{
  "n_layer": 13,
  "d_model": 384,
  "n_head": 3,
  "n_kv_head": 3,
  "head_dim": 128,
  "d_mlp": 1024,
  "vocab_size": 32000,
  "activation": "swiglu",
  "norm": "rmsnorm",
  "norm_place": "pre",
  "norm_eps": 1e-06,
  "positions": "rope",
  "rope_base": 10000.0,
  "rope_fraction": 1.0,
  "qk_norm": false,
  "attn_scale": 0.0884,
  "bias": "none",
  "tie_embeddings": true,
  "parallel_block": false,
  "init": "trunc",
  "init_std_qkv": 0.0307,
  "init_std_o": 0.0307,
  "init_std_up": 0.0307,
  "init_std_down": 0.0188,
  "optimizer": "soap_variant",
  "lr": 0.00378,
  "lr_mult_up": 1.24,
  "beta1": 0.95,
  "beta2": 0.95,
  "lr_head": 0.00705,
  "warmup_steps": 200,
  "schedule": "wsd",
  "decay_fraction": 0.604,
  "decay_shape": "linear",
  "final_lr_fraction": 0.0,
  "batch_tokens": 131072,
  "seq_len": 256,
  "doc_mask": false,
  "train_tokens": 355700000,
  "steps": 2714,
  "dataset": "wikipedia_en"
}
Each number is 128 + 24 x the weight over its row's rms, rounded and kept within 0 to 255. Layers, rows and columns count from 0. Numbers have three digits each. The size before them is the row's rms in percent of the matrix's.

# layer 8 MLP down, 384x1024, rms 0.115, rows 120-228, columns 768-895
099:135121137147113146137109153135147154108079096095123131129155141136142131133132096150141099142138081148140117119143123063210125102127123146128110096125125146146147161119118116118126164151165102089117109154131114089109165154084103097136115131115073078149089105114128160126147108150117128099128135110149109141141133138157117118143108105121147134162059080136144150112171102143138169188138
101:138105076120149174095142125108144107115098148077184139148132105150090129130136170124102125101103114125129122146114135097153125110169183155125181152136160121148100080171103129135112106128149116104131136104122143144137119149158123164112113160097098177163101122118134143122096107159070183140128102135149099140148113111120122089121114127107168144152137133073110137133137127120168157098158
098:106101112119146134114109121135136135138148151125112095136092160165179123115177126125140131154178155123145131178159103123164169123094128130153116122123099104167150096126151102123146166129126103120146115113112111123121141134161143138129145096126137169122150112126141120151136171138129100073170132151130120104125122078134153119129130105142153122117157134103131133135108173135156160143103
099:118128125129145129147087159142120131126143135139095129136135111119121139139110145080145107150118185097133090129130117158170155117141115113150139074144118078127134139157126137146125121106128130116148115141145129152096123128125116181072098130083147122161097119134141128089120119161144173121115123131111100078103130107104122149106116110154164153126130147137091106111118125153137129089147
100:123092138099120120106133125127125157145129152111149167107176078149088076149132171127120133064115121142121150115158135149097124150130160157113111105135160192099100139129140095164094145153129148129121141110112097163139131103134148110198121165116144134171172119104155118128108123151144103105176091150103123122160129152179115123096164117138136173134143109115154123138124144128129084088151
099:142136122162126107182137102096115116140111134104110137176127082107105125115123126121148126113133162118116116127172137129105088143143133104074126123102123128154116152133110145127155143087121145103120152128104132110110117160146130143127068137175108155127075127147146131155103145186130104148137146059114117127167117132158066055161147098130147109094110113141158155140157128117106123118109
100:132148123096091131130127145143119158122091105152094083124082111139153119113112127118114119130070116082134102134079140116125130077128114124086150130131124102148153169153075100132109110148118107123122143124135130150133111110115145102127167108150099130131111138123107118105139136136139090131168138135119160113120145123167155100104131114140097089130131123128105085109152140129128166126113
098:117155176123106092135144196136090118095146153144128140112112097116168155120152143089176116120159129168159165122109143152096140160171125151092148100158136148111162099144118122117161072137103107107150121120107151123120135093070110162083140117111096138108127146176183151111128137170145107115082151133145082134149164126127118154171112133160128171167103175085131123116095116090111099146118
097:159112115138089103093123186145091111117150111138105133085131134147104105083092126089168126121132142104118131109112088133145173136107171154122125155080123148114178142119164125105163110124092117140126132115122111122096096092147106176139124116136129111194105108122146166143176143124160148140135140159139113103142153128154141101191123155115142123154117124112155118164133115117131117127091
103:149108084137170156114112160154133141124152137125093117121112108131115143133130117101155144119138111104105093129119143115079165141118142133112137096105195088119192132180120096176137130122150148125131108162141135102127102139119137136145110168104101159157145149128117106131135094131148126082176119132143147152114132139140131111107186146118122168110107115162152125110078127096159097107162
131:122101111121121166121095119114114115138091137124128125123156140098113154134149136134135115140130120112174116151148123124110153133134136115135153076165148133148156160154134107154148079115146178169108140090076076148104130112094122105087124124120122159131104115165122126122154096103142083159118113135141160140138144138175127137115124138142127136132133135135108120101140119146129121133146
098:117150095129126142172143124111151090151097117157133138132122139136136136131130158102099145097124109096130092145111101104100095145101081090163123138069139142131130147138066114146105170072087156153126125141124118130116153127109123104153127157140132110152085159092112083117114089110090185112173153176126091098092139153102109106147182121088107136127150126130142135124160130126166091092112
100:119088154123116147110126113110151142179126140177143154130156121150133119107123155148149121147105147140105127108110129123142143177111139154137122100125136171157126125079134126145152132143131117109136152144132137143126143154064155156125140118091145128105115172135111096123164139167168125146087174164121124140110155154105155146158116141144049163121134139133113103139103160118143077092100
101:193105166137084131119109116121105111118118099135140127098109117134089131148163127155147109105131121152118111123132131142127117089127142135104155120146161114119143152137086111145172101124062170148107134163133101088102113118143136116145120108130132120111103167126109141096124119106087140162139123146160126132161100095083124123161147128110114110145119131129153152114150130084076141114153
096:121111151120162143110128146139140115106126132151092094136149124116155144137145131121112135104121080136132141154185122093110113112131153140170174108145138172129139146149088138112130130121121124152133079112098147160105076158130175142138119127119118099153129161152142101132102175106115224146145161115096162107094095089115123105125107150116144132125169113112149104096088081115159089134100
103:106149137097128125135126145143146165110146100075089155084109100153096157102134161115135161123149150118127110131122081166116152058133151097165097133143106120119125118092115153107147110128118098133104139098133124122133125089182135113081109141065098137152090126127156170186117105127156088103120080100116124074146183097085137135139075147155119142109118142153102143075144152122109138144145
102:163119128121145162129154131129132079093082169111116149105116135104140104119123152156087172143183161129088141108132130103130139173120135141122153183108143143170129114112122116108102125157115172077126141131083128133204098170133104115134149149133154146147111139158155152109097106095109114127115131071127111133121139125126118125117125164146130166130135128143137095094094180152162209177142
096:143139063139114152142118126075128141129109120108102130139136126136119152188109102138137092137158123121154090132082155119131126134120128130134158128158139079103131120106131112113128111124126104119137118166109120123131129091164126160100121085162167128159139140135130110109124119107133149139111122133138115132056127094157110124137149122132130131145106152141120147128126090131127126112145
101:138133108146119170148122165113144090137112148120109148171065120134138153141123124089160097137133129103172136111112096137099111092158098085120117086105162137148084118136126127114096117130148149071098124105120126099133141121136181114095097138143119156125123121178142146118122110158115145118116139133158143114096127145087140150137112137118134159126155132128156122094137146116123099161130
102:136166154082117139129154114139158170109132098124134126135125168112139117133119095107135139087118113167124104134167108110165136117127111123161113155150117102136191159146152112137137105134108159133183136122108133155153163121127130094125156084086108113145121116143153138144126174111116117093157166130124163133130102142126146101153110105145146139084085113149191116113128128149115138115118
101:129156115110120105172096128097126135105134156176112147127099136177120143154137142132184126149137114124117077145119140097143130147149129122093143121072147103089152115134132179158145088148142138099134098148069123141150122137133141161090109123150130083122136141097100135076133138128128148113170111100147129125091110145123140143127091110113105124097160137108087080138119156120120181104093
096:182135143143136109135125124155118144079143157091100130142122125144139108150119114106095144141116137156106168129124112155129128200140142168119119139136141163163087129123117119134060139166122088130132087159109202136105162119138144136137117143108093111108102116109119125079153147148101122159123163118119092127102155086155125107089140134118097118124087139144141088141122159122113140133102
098:177168119116159153143130139090148107136093140138125107118127149127123118139062191159156101207116126127165141102104115136115100129164128083136149090145120137102115071146135105148130124121169169134164135142142159143152093158098105157122135120121173113144153081156116119120154140145133103145154117133158143154131111122105153148110088111111143110136100121089143113106080142137146090126119
099:136133141120119125126086120130130151141152129114151128128128139144136111149115135122119131142143129125098122136141139131137147137143138107152136143132119101158104129107143100121113091150123148152104167131099162159149132155111142138159126118102128115151129130141146129151116132096106136106137117144065173133173162132107130095102103101112119174137109096119149098130129070134105208138158
097:092129097151105119101118128087126103126162094149126122118131125148163143157125134160137141151138115149166131147141166093141139153108110113131112138116134108116115119133162158143156123114130087169135092104112103131111113152181106116123173095137086059152131168115120165126122142127133145122089131089133146102117130131115096113110183104168092137124119161110109111125093137161153131100143
097:113125114141111130078131140083159098142154156121134128205078129146141147104159144158144189107114136122133098132138127156114105169107161099151192160165125097106084133112121116134130101148143105127177131152117139146126166133152115122134112119117145070172147165102134136089133111133134129136136107102144140148115134080112148145124123101183134126086121167120154136150078155166116129150175
101:141087158140134127116153123154128167128115107122143131125146066133176124142082108167121165151084138099115172125120144147135132142131151132092150173118134117111141135073147127119126140109120141175169154142112136145110132136149123117129141115140165103088109150112103127121122113159140141168134120167087144119101106120160148173117178107140147135144159139120158100124159130115120126160157
103:088122170164177156104141133100147116149146125149099124105085116084141120140119174123114105119133137102150101117128092167104147150124158156109151144135114076088121133113098113128088129176117080174132150168121115115102154125130130153140129118112108112131119122129077141155143115163167115131150093177140166167118161149116119135171102108135110172127136133128135129096142131104165093133096
101:100167109116132087122160151117108113129127174129172150129121148154085156098090081143141122151134138146151129124133106125125131137108090124124170137104078169111150119158130142142148084147110134141125095107129095162122095124129101087095134106118166108096121135127127152147136106131098143067130188147128136169133123139140122112151102107149167128169139151110142154135090094127104116094131
100:053110133158140105090135115127118132150133190161129108160138155173123111084083127180149132130185120150082138175108122126141135085092100156148171154135111136174129182108127131145097162157105163115106126103126086134161150126151137135146148121141173120161081144126135097115129175129144105191123158174144122115108136130124189147119141111119122094057136133093153186121124074156096100114119
098:168112122158125134134127176123132131101146131136142111097115123124112131181115132143139104109099128130131096123105136116081125115128115176108076123167138176153148152111153163143141108109106098142107113100112126104161123160115125159137141090078116128127108109154156131111119149098111122139055071136112175117112089111128114113150158119115115120140130174140127146104118151122124093155101
100:129163232150099111148176126136143131123133112120109171120106118134137172115116159163155090129159118158126119133186146129110076107127146099129129102127110121063119112125137178116145118118123147119117155113149134131149117137142138127151134119160143180099117086136104132115127124119113124103167080146136081118164122110096116135129153118100118135110148121108143104118120151170128119149145
098:148183121123152111162126133097178131116151133155150124125088124121129139134128140141165127163094184151099136086166134122103083100158127116133120124127126139151104129136108119118101120110120167115104128132123125135158147097147168119146177089161116176138130114127124148108131161169143131133130122110147103145122130165139113149157117082085109174143125131122112112120143137106118131142101
098:133161104186144174116128112115139178154123173098154118108133154142100115177208111132119166198158125110126213132139120141060141109141135093116118102137151077164181117145104134139165141168129130113107180112103128141130175161099118112098117100147162169165126149108125141154117130134157141115098165161135098113130132134160147133119152132113144097136133126116121115117119125114165089143127
096:097121086103176140128148134129089122165141154207115116118136137122165116136134159118119116094103088141108099116109144090112165149128206144132116140153153130115116138154124157124118158116137128123099123097150126158100132122126113105133081151146142108123102080107110099121086132150145116163101092150164132126099164152146125127153119151181127105125081109075094147100103129147141129127110
097:136113109155102148141137141150098071122117137158174147098067138111082148163198124167109154136145085129086168129105141137129135154098169097149100109144102126113154123159120097167146163145118133094127121131153161128111111178124131119155106100127141168121159112153131120121079100098116134149098123124165100133072144135126088126113186144166130145136140121125124125123129119139156154148108
098:157140128135104163151177136141137130141160109143094123143133152176098128152114063126135146097097116125126126053093146103124093129128122167172126148108109135134141095100130148119112130166147153150162134115119101092140150154122127143131079117136102160106112123104146095150127157150093100090147111095106132133154136143131108121137117142144129114161159140163133143121128112128143133114125
102:093180181118105126133139163090105153085156127193067117120127142137092136137120088110111132140173148130136136156125136116143092172155149114087141104168150209138121125086144121115128107140157117114116110125098107154110112163074147157098163153161164157149135121139125111124119155169159175130130130132098109128127166145122150155084125124167155152125092116107179128094153141182108192106119
101:141177160126124150098165156141149108112092142108134157147129117088117133124130153095128123122118125128111061104079121124113105141106130101156128118137139137140133156126115089058131148131142107113127147127140085151121139140163122137149101170159126092148120107084165119116180143161133127118110125133102165102141136150135147100114141121154131159147146131132128139131197131122098145086147
098:108120096093134122125125112158118123155127095132073110102126123162087152114131116090141143142144128115157132123175103120107097137126147129132078142147073102103084120116122134119126155103137114127104164095080124096186132116137108120166122144146083128210143150135112131155148145105097113147139124105102085124118135107128111133127127141156144147115112161120123150157161097119120164127109
099:136093115125119115101122099127153141087164052098091122116161135119096142120166068087102140074122111144125111123138159152143141157116123130146127118104111099119150143140132147149114159110143193143110100140099128133131126114147118114115138120104105135086130122126157171149144152102131135148096109150142115164092114160124157153144133157101102137094156099105157103101120153147179116141096
102:132117148145099146117151100108112139136170099215103136158126112144144144088119136119102105159093124169149135118108132143127138161104128114128131067167163098089134122105145150146144140137100127128124115169114130158127097158123130163120077141122131142131127128128161156152116140072111111101071150115131157138138101113115131146113172169131146151103120107153099121180146145139136193140143
098:139159128185152133153117154127147114173112178147108136077132088141128125128133104106098121097107072114114134143146152109128127109128095130153130147123134129103159089136104137128136179083128122120123139141120174134121121123154122127102136120166118081139113140104100104112109177109155094196137166145114088081146128119135093141171135180157070097139112099161150128128082135128126104062129
104:123160113132138168133098089159137161172171119123129141116150134175138145110150104087117145118142083106150097109104125123075161170115103120122154143121137138153117119127133089100129142166124118146130137130109161153129175118107151157155091178129108126124156164131104152146088133104146143140166165131113090130100153126150111136112136140083105135124123187089116102148146127130097109126122
097:066151146138107072096097127138093130158136131125080116170143139164134137093105144124128141167147148134147127108120129141120119101124109133117097097120075123158160137134139094115124098143122141139149110093154119145148118144089136170130147144145091146173100140136133152091122128141134154128105086142089116104120103145127113121149130138140132169127122127120133127146125097124110138130148
101:104162133159096135136088122139139115096155090123116106067148122141172120134125162133102114116149122120148115128126139142100087147116118115135135129126124103124105141175120117126151134130161110135132133103146147114167135111119133124106133104131133161128127113142130135159097110127151143113139122130141158114126095123138090128150178177159120146147097132120116138162132107149142125114082
103:123110200133139139133160130122115136100142143103162137135120156150160120156091138151142120108136135096112164125137116133137111177100130139160132109131138102122135163151164143118122095155161103159142137114126130143104130151109097154141173117102147124140167105137145120115114144111122133065101155129157128118129159134132158174113124133100142079141113117185137108138188149117122138161145
100:109091127106129114156170081130093111107124111136128137097135159139128088150144125104158161129144106131111131126154093135097149118112148157143090129111139122149150129152101125148138119118155115117080144158123115143129147119121136161120141098143123172142061135104134119145146131086116114164178072114147145097111096081131136106160125164125107100153117115152099115115140202111180131091111
099:135096096088119131120138167091160089132135102170148156087109136089116124134113123081136112143143169142137166150163124127156101141150146150113095122114166177112097164118140125087101159120160124128113124122105102135137101158150117116110087156080131151103104119153108092176108143144111091142097111113154146176150167176153185120083109132114124153112158097140168112113108086090133110073073
098:134134147136099155096105097115108180138144083178160117115079142137120114134095126101130142129108150170143117132182079150099120139130099123128099120115105068131112130111167087130159138102115104145106137111117167110108115146108118187109078165115117133138152107190147164158110115132130142119111137144102124109142152164094118110149101095083139147116124167105110105098108128093109158175134
101:163117110133102170107143121086136126109124118137151084085142127158137126139146144138140141160141145158121150089126164076155112129110122101157148124142128164110140105131128119119181095137150121155109126096134124137137077162145075127110099131156132130163080161115121129141168139121132142113122130147162096125095135105163139125148162158127099119108109142138112113104121159083096111111109
097:111150107118146164111118131096122107115078155119114149155077117139129150141128172096112154171127141151110092150164098141095128093163081177144129145163140104111130097114092120091113131082127130143147184109097111145132144150117108168086139130094145139149169160156121121111104099166113100113120167154126161145101108138113163125132117142112095111144158145132125142097141123086140138120101
096:148152126101136119111109141128154104148119086151121143128170120146090138161115077127111137105162108155159104129130125144129181113103119147157088123128159107112170132136116130131088164117122106131105073145147133114137139150144094169120132155083133156145100144128194114133171166132138124121110150115125134143177121123126133101119157105076151129099163081110117122096132119137138092125092
103:115124170123122111122179149197165137161137128101089159172126111121129142108119114115122120155127076142113127114131128127103140126099134143125189099127166156135144133103096133149115126149117150167149138144139144069168143145136092083095121115151117111126116128148123149113127138170120123133144176152123127122136174134129117131101166158135154117117096130105196168118162090111142089118165
097:139089123113132108116133123092113127112129135136136121126115159114139122081147130118198149099119087138134136123130128115153120128083180116129130118098141148158154127123144120118107125130099114135161136144131143115101127144110086127145184150144113165113114144124132080148156125138128157102142148099091115128135110122124140122105152093107136119121173126078129113113141075142076158142127
096:116109101149121145088152147138101108171154110116124106100077125148092142097106081157151122128142149093126115152150106145121125149087097125105143140092102161126131113132080133137139134140112098109089112132115155150156173115099135151169115141113167098148146089137147120168140142087100074122131085111151121087115173097181143122115111122149139182154151154084114110141106104150117108129112
101:133160134137171086135117075141130095156167159063112134116130161137116129114122109164093156098103156113147100114110151114162153101101133119124134124110122153094117109167133132141132101165114129136086139115119146134106130133125092086078148122165171182119098092135133135135094134129150113140139116141145075164088129136120111144172124098098122177102103076120148162146075128095141136141110
100:141094127087123099140097085110150096131136123121114149156149113096110145173172137123102133103122138122154171155145124174148117147102138144124111101134114142161164140119146139146124124192174134146113144123126129114119134141139076158131120151110143103137132111129139128161145095124165106123123121103111131143126126165089125160111187150139130117129156104145119117080105144137153155108170
098:152134117150140095085097133140126142166078159124097164132133145118160100156152136090129102148097115088122104120107141148139144161098140058090122114106122094106142114104126091108081154125107109134112153092138098111076108139096146156128109095129174171118101144153166097100135151143179095117134108103145107134096122144125112116076129085159147150142096123123138116095134126131109105128112
099:131140101143133145161118141156124159172154140136138145107091147120050110091118125104115157129142108088137143126129133104139134120089104155185123144113112099101118131146147124156143124131125157122103088122139186147093095117082079150119104120152133124106126105141101108132110120168108141131086148083074174115178075135157120181149107123120129119101117121107111118119154148111108099135105
101:106124163163111169133173113116140138121133117128153087164129149117124149132127119185133127148132161117121130118125110114108139120155104116128119118131131109108116131131131148118186127168150125153148126119136171105137121162158114149123106123122149093165137134136143114078107132132122116123129112142125107079094135104132094087152130136147138109127128152156132129163099130159149196113127
099:151154148141127140147087123147142102138122156140126123166140091099129115076100127083098077121139174161096139130176149141095125163143151152112113110137120109124111090121086142098164096144108166131133100127101081184163131105170103149149133180103159123113128088117115068101122162139159086078132138134119167144129137111147088136135123098130149092076136142109180122122142131109138145138100
124:087128154127105096167121150081109162121116157109143139085134121117145134143113157143105144128119135116122119112147137127139134134136114137141149117114144153109058107108089175103161133133168158125121148166094098132143046137121114154146108109132191129100108096140123069132107164143147118171129143111142130146137147093107165113106120129127151117127097102146127133145132163119138117131116
098:048114108165148125131143123102120111078124149129091108109145115138112107103176157126085111099134126148114169170146111160121095133123155143124152107115115138133135174094113136121166108110107120136126140118119136103153126119099107131144141168110133114089141162105132108094116125156195116108126127147094118169118144126092096137117130119110124126119110129125159141151121121102153110130124
100:100114096121112143147116125129073169173115124119151141106145075131112110109133131107114104136106107123126121194130093125104145122117123113127091116107166132189124128152135069129103129110109110105138174107117116112151119109139158120194138124135100119166137098103136176158134092137146157124173122138110147135099114093112126120117105125134122112136120128108106123104150138159140140104113
102:099182094134112119125122110151081121126164084110106151161114117171158160116140112157158154136126104139138123166122156118095113140157158101112077163127107132120134159111160130128154137123074147121144125132134117105134139131120105119143141096146125172125136099116125111137116141123094167152113109151125087131145156144111145157140113124096107135125143144108157122118115113145092130083145
100:106143072133104123094149121117102170118132132102140118152096075127109111101123078128161105132088102115131119129147113104142135104156139130097129066119119188125138172153106113116138149137142132187101147130125128099131124134123174115149134158134147127136134148107107143100134106099142170125157099100143142150141094148146161120129123128148122134128135143152147115110160122161130158127159
100:121167129137192099129122166097130141148166117156140104128145102082105099100131118109084090133134149120128103140147163117121095066154129135100146173101029116100165132107151122159188096111120107135143131156130160128150162143124163100184111134117176135124129107110112130102124083117092098111109124134147103099155149141176109126151113135085108152146124156183148179111148149142111125167141
104:114184175135131114107119137126134174078157166125167152148119148112120123132139130107158123122154153145136152122133134135170114133150187148141129127075111083132093113106080148146146115149135116133161100144112156116178165097102191131153078156166145079097121126114122112187096147117115157123118144122166155129092130164117107104129090131140148169136138087132154164122129127130102104105117
099:144120130120178147152066171122095117110109145132121190107138141099113132094149150160115129133117105128132124156100107140143105136139114137114134122169097146099122149134141060110125121101107149129120150149145132160147078151131133116148105147153136145102068086135079123229091098109140116134138156106134106155084103134148135105117156135137157141110128135155128115126125158097112124146151
103:099093143132146133112143135124085143112111154171053098146138151135141075140129086116141131163119135110116128142135119134119160131139117133130159121115125130124126107082138170145127109114109080160141166117150129124109133130126139104116119138099096122112070151108114119133126153111142116086121117138157110108139123172113162125147129106115149113105128110152128148142129134109163109161159
096:120147129127114124148145119151105099127129094127137129132139164103127097099077169151130107127170172155148139110163124159159128173098122183144093173136140128136134127168147093086105129120116103141130105122135137137164137119121142136085123136151146140138102126142158117093124090180173129126158140158130096135135165161119142141141127145124102139132177138108093136176123158134128168121145
101:170131148149138163116085114091133138119121098061119061133174123158134138114114090148143132113142117142115128131105114125118089106149137160109122127139111122135090126131187093137133119136136135183159069145092129080114125093101132095129130099097143109131136099174115158065128157167146117140124133125142148135147134122122110178146123137126097110110123130130126146119140151115175083144119
097:169143160131127120086095157136137151168089084118117161160122123154132085127118146126109107109171141146117114120119114103180130122104147110150094094104103140090141138142137110168156120097130169099092124111123116155141130120137178113137118118110135129113104107128131137175109101108131121109146170141148130111115143168135139135069116137107101158133146100091133119139111135105176139142093
103:140153157150169105180104176112144105096143157114120129108161134134164136141108116135206146119135160137121093142135169098109127079109121156137117112154158137127145136126106160159171116100102116104114107100090154092082130094125082142098195128136124142128144167146101172079104148156107108143120137117173121132153147125111093104071126136134135109151144112121122190098145130111115135116116
100:090134076136130164090103125107105107141152151149101108158142092109140091093076115115156116159149101161172096139141135185174080103158121112073134085082137185136104097156133137160140166118134155150102158136134122120116131144110093130094115127113084105133085121155143113102132174146146136139160110156121143144106092136114153143152117101110151118135131134114106150168116129114150130076158
097:130152084089169140116134120102122172189116144147127148150166101186137131105096145117143166150180088177111159139115168112132092097132110124117101135151145165112123144126151118142109148129154129141174147145137143216125134160104075156130108150105128130108102128110115155097088172111161139135116122148127111103122120146081173133149108123154116150122138119114121120126090115077095095126112
100:114117124103089147125091143117153131127166126146090112135182116140158123127119166127123130108134186138117117126130103120149121151138103150097131138102109136137140128095104094147114139122154107141139105138147144101099135124094154136138133154149080101126110082136128140117096150131148089152118108111131203144140125126168110075089106108127093134108144103154086090122136133118162125095169
098:126085113101134158127103176146109111137105120168130125129083149146125130132132133112145124127143187132128121133117127134157152167143153132136133157155134100082169159108113162133136142146115180135114053134091148114099110149141138131134107134136140101151106129148138107099074158138132127114142153113163112099151160120122126129120136168131071146123123131133122098106105129129154097140091
106:137167119124124137144089117150121113106121121155154126103152107161110105112128133131122168125111110179100145141165119100117094151101143145126118152116110115145127155125143110156113151130120094085154142155102150083103101055119112150148154167160138148084146117115145119131168134137119115108126090083080166092149144120165170150129100126156134150157114139114165139111162121131058137109155
095:131102131105127135156155102128099110133124089186112107112088143126171129144126092109150125102140144085100132173169114154166096122112130136108116146143101109134196152120103116159181164135113111135144146125116099131120133135133143125161128092150073104127117157178148136117084112124171115135107108116157149164155150150092116140105169084117179132076097105143095171103111130116126148129113
102:126159134128146086123131095145125107139131094123148105098131138144157152149096133101115130134101125115164141102146183099150115140165101118098127144112129124108142180139106125134143139164126133129111123151155160126107170136156122109138146162143127147118148129165131113092105094156129157071122155142120140133083111105138138165165125083145064169124138129132130126141161117129142130149084
099:128118078133142150142161106136135160118141082106082116109108150130137106105147153128158136140153156156116098142100137141138139156139158131124111114099069165125121133095184157118145123179121130111100167151091111113148145086107098138142170136137105107095136133102109129100128090133130155112143094156128160118137119123094073140123126120131099123105134128122107124111136134131121148135119
099:112141116154180125127106091138117107146111120152149166030122194157135142142117140103103122105145106117110119174154148150130142104164124143132161192126122153139149163102174148108136170102108190107092073143138123136098130139161138114115110158121141125118132127143115129100156169161144166183130109170126151130158129143139114134096166137117103129114137161144149154114089120127158163118139
100:131131141167152124122125125139129115134112098155149119100119090156143143156146159126154118110131122107139135157104121124134095136158120094114105136062141133111082137105146170099143143107115131120125112173113137162156133098103134091116127093143092134124107135113125112156088132108133128149091115106151100125126181152107082089121120142121075098157122079115118140131140165125170141119142
096:109139128167128082096145089126152131146150196112115128119092102159117102143136158116112126107132105119111113122121125092097098127101172123095124132126123098148114086163149133132117131193151132102088118127114112108141152132078134177123124118147118119138157152149172073130148117103134100129121115146101172131129132103135134147164179136186126149149164130102136127138121124104171120136137
102:104105115104151113149130118086088139130118077167118130129124158122103181126118127139150140093100128098112163146117158164109154095158143082150128122137151144125138172117128116095123126145084129159129131143150095105104108132156116136126162136155132127122147097100154166161057148151155128110100149166064107100113133152139125073142143143133118156123153133132184142083146123148169109124100
099:117139105128100137147128119125119128133152131090137149130103123072112112165146132143136182141093118158125098073122155135119106125157135151115123183144155174121088130138143123141116139178103117109129135135150101151139142143172125106120139121117128100094182116145113140140133137128085103133138099107088107117151087146102170165141144117148133120145122170127147130106148159124047117070127
100:106132088111112127120116124114087146125112110131118125118083145133166111121086164150096112084112105148112149162160122124114148111109138154114126119106103120119144145112112134140134144156126103128134163140142126091099136109110118144096113152138160070120115179128092159163103128147116144116113128131154121151146170106134129161141173086118144159135147168121115142147114113124142134131095
100:146120156120150142113096130118145118136169063102057097122108112136143097104145107113089128097117147134112166108120149094096150182134136097154148143134121124122129135146125121101131106173123146156143095115130119136119150146125115116128083166153091113117081159121134123143122162149092114113107161133102106163146128137145156135095140107183152107087164117117132098078083141124142139134133
103:123100106114137147189096092181114114166137113083116186134169118154146127160112163112130098122153133170100138122119141169076183148128190085133088104137127099097129151132129114145141155120118139097115131148096084120091139138137156144158144123161157117089132116126157133071064113112127114153090170150119153146138149105172134125131127141162125077122137131141107114115131138113185065119120
096:092140108066103076103141156105142147150144124126129066132125108136096096111114134140119156144158134156137138094066137109134070179133147159108142148165126147128168096091061161126121112162136143157168111122112130132163164103118127115147114082142120116110162118098154116133089149092135115108087133153135145146095129107111156144166145105133134135074139105116095111155097134143123127160133
097:145148151106149129116113119096116143153130155086158170149128129126126107147107170054133079154131107171119108108096139118145169134106153175089103107118105123124100118171125128085126104143084130117186144144133129146139129163126101124105117171133091092099129143089136128103128128146146167161145140106115168119148115166133117133118077172088124140132165103096172183149126145159191121100110
100:129121112122119083090083129117140117121149165158067132128142119137136151103137142207185163147119132102130153161097145112124104109161141135089144134130127162131148118156137109172134145144096152137127154119109161105159181122134123146154128179117126126132106133111154100133113161086132082110122139081108144134137106137166110148120137146108128117141146100130137145103102079126157149140098
096:099106143143089172137123081169146141166135137094128139118125128149185114182142158145095156135151100128125128137107156119168158122143091136140098148131082109125121142130126134135091086107181136156116155178082138117179118128103109153096128108165158113106081145124128115148118115100145113108089113151115163157092097128113175134100117131122105110115148089123110132124131151117107156123144
098:127099118150120093088111110131098182057165127139112151158104100141142132153133132148107153132146119124118155092141122124097126131103113141083077107147125145120125150145101108074068157162179139158110087135131118142077143162157158173155162156121120116139142155140149148168136128085127130121118119171154087134130117130110122134143106134125117083109122136159092117141137133125144146127137
110:099133127129119141156116121112116123143067064119125137126140098121147138142142115143143080134178171080108149119085093108146144194132114135145149137124139129110162134140141133088151143113133133161124113118125139094177139147129135131122118132141143140157138163095166147147096105121120146081154126098148113161066135132096089162119134144126121105185119136132147116179096143128093129140170
099:138105133132096116094140090093096145122107103134151057161105099128043109168148116120169127106130128152151148125159117122160106066096127103100071152080142134104111143150144097157101130142146111140134170139128128119139095145125147120109119118117153164092097146127112149132140140124131131108158137095118145164129124102120113121125144164090120121118116122149147138096139140113119117135148
095:104136137106093078074055137145150141131162093129139110105117158144115147127132135097159163134150154160134160135131137101128111126138113130110110099116138114172138117147108119117106139124149132113090107159130136146134147121143133116087147159130150110117143116096118162087141133104111105083093135121113111148132130129115113169103106196089088115147103137170152124103110135139163163177124
101:142113157158116150115155117147097155102114129136140139098140123096101089148139147136098151110072161065101173139109129137116106110133139137107129138122091126158105143136143105165115145136136171128146138088154105121160153119112122110157158103136112114148126152130132115095170125157122140136106088110102106175099116102114132121147092133148139145115131178093133120178138132131128152129142
099:120122159149134136082143129188150141147143137159160103091052147156112146161118121123121117134155129166170117097114135162105141124119168136122105131131159144160094099107108144130134100106121126150121119137104140142143142145086102145043140134122159175137124130131101111077148122087133089144107103134134142121129168080153100128137142139115154085095144151136120069150134108099093123120105
096:106144116119095136132140108090097120139156136126094125140105111103127123155132120112109116144129118184172134105109111152144117168116146114118180166184146079113066117154133108100119140127077138170116140148111135162153119155134092162153179095130109141117140103147123099125132157125107155105105132109097125144140130158129131115145130124127186153116121173148108134118174117126107118097147
095:144078125157147093169148167124145095096102141139116146136064119114099118103120164100128133097116143075141135127127121109153167121118101084107161123116105092118122148130137116136114105093134161129133151080104131126093156129129085097124115142105138114117117104130135142143140112114168137136163138106112089160138150142126161123135094135119126098130148162152143121121123143164126171131146
102:112121137147095123131141098119134111134150129093159089127133076136116128136135075103169159135118099098134103143118109124102131132127155138163107130086077104134124100149106112112139153143101150176145100121129138169117116134095160126143123125150122156117094158115126108150145084153119109141107132127128117137092080125151128131133123147120120121125119054156186131102132148124149140133121
103:125097152109132110130109140144115124152122151145086106115118092074126106165136134107108137100146113120137139107154167132130146134107099118130135107145129123124130170140123119121126116125160116105133141139112109106132085173131078118157138140120170104102142113171114109117118113103129132154133116127120099162149148165116088101166117118117157056114104114137089138108129120175186108176131
097:116106120138143137125135099129164096105105169110127136128091118139117136144133144170163106096122142152144110148150126153138140131109112110110154128161129121160109178090113135161118028124128088078114170155145159094077129163108116159130104110116080173114089142123136127107134114120152133115084116112163117136120130128129118133136125143125088125135116108104136096098138114136161151158104
166:126155110143126161136149134110151134136077107129112132120126116095131158135105120111127125136115164083143114129100110142110114127132125169150132130108140153117116144073145161120137107159151128116147142122063109141142111089134133123141158105116103144175160165121158120146116121102129111125148138078149113141119141133146093148115101136147140117055148142147160114108109150138152133099133
102:135120120129126118133153124146084111152116148147130114136115139138130122159155133118124102149148119130108152131136156143150123120134136120151142125177126131126140143165088113125137146068096130098142117106126155158153148147160123118153083108159118116130127127135091100115153135108126149160136107085124077146126157187154111106153155082148110121110179184133092140107130101117081146078102
101:114113083132124058143179146100067164152113145123164142137161125082116135153133146146118144141112164102113073131160150157169155133122130128128139152123137111119138132130164090112140176169148125129120143142105124110157122110149129130121100145094112158141111139150064161111104185129076149155148181110118134121095168139112116130153117187135089145120140168119154114141149131143100116149117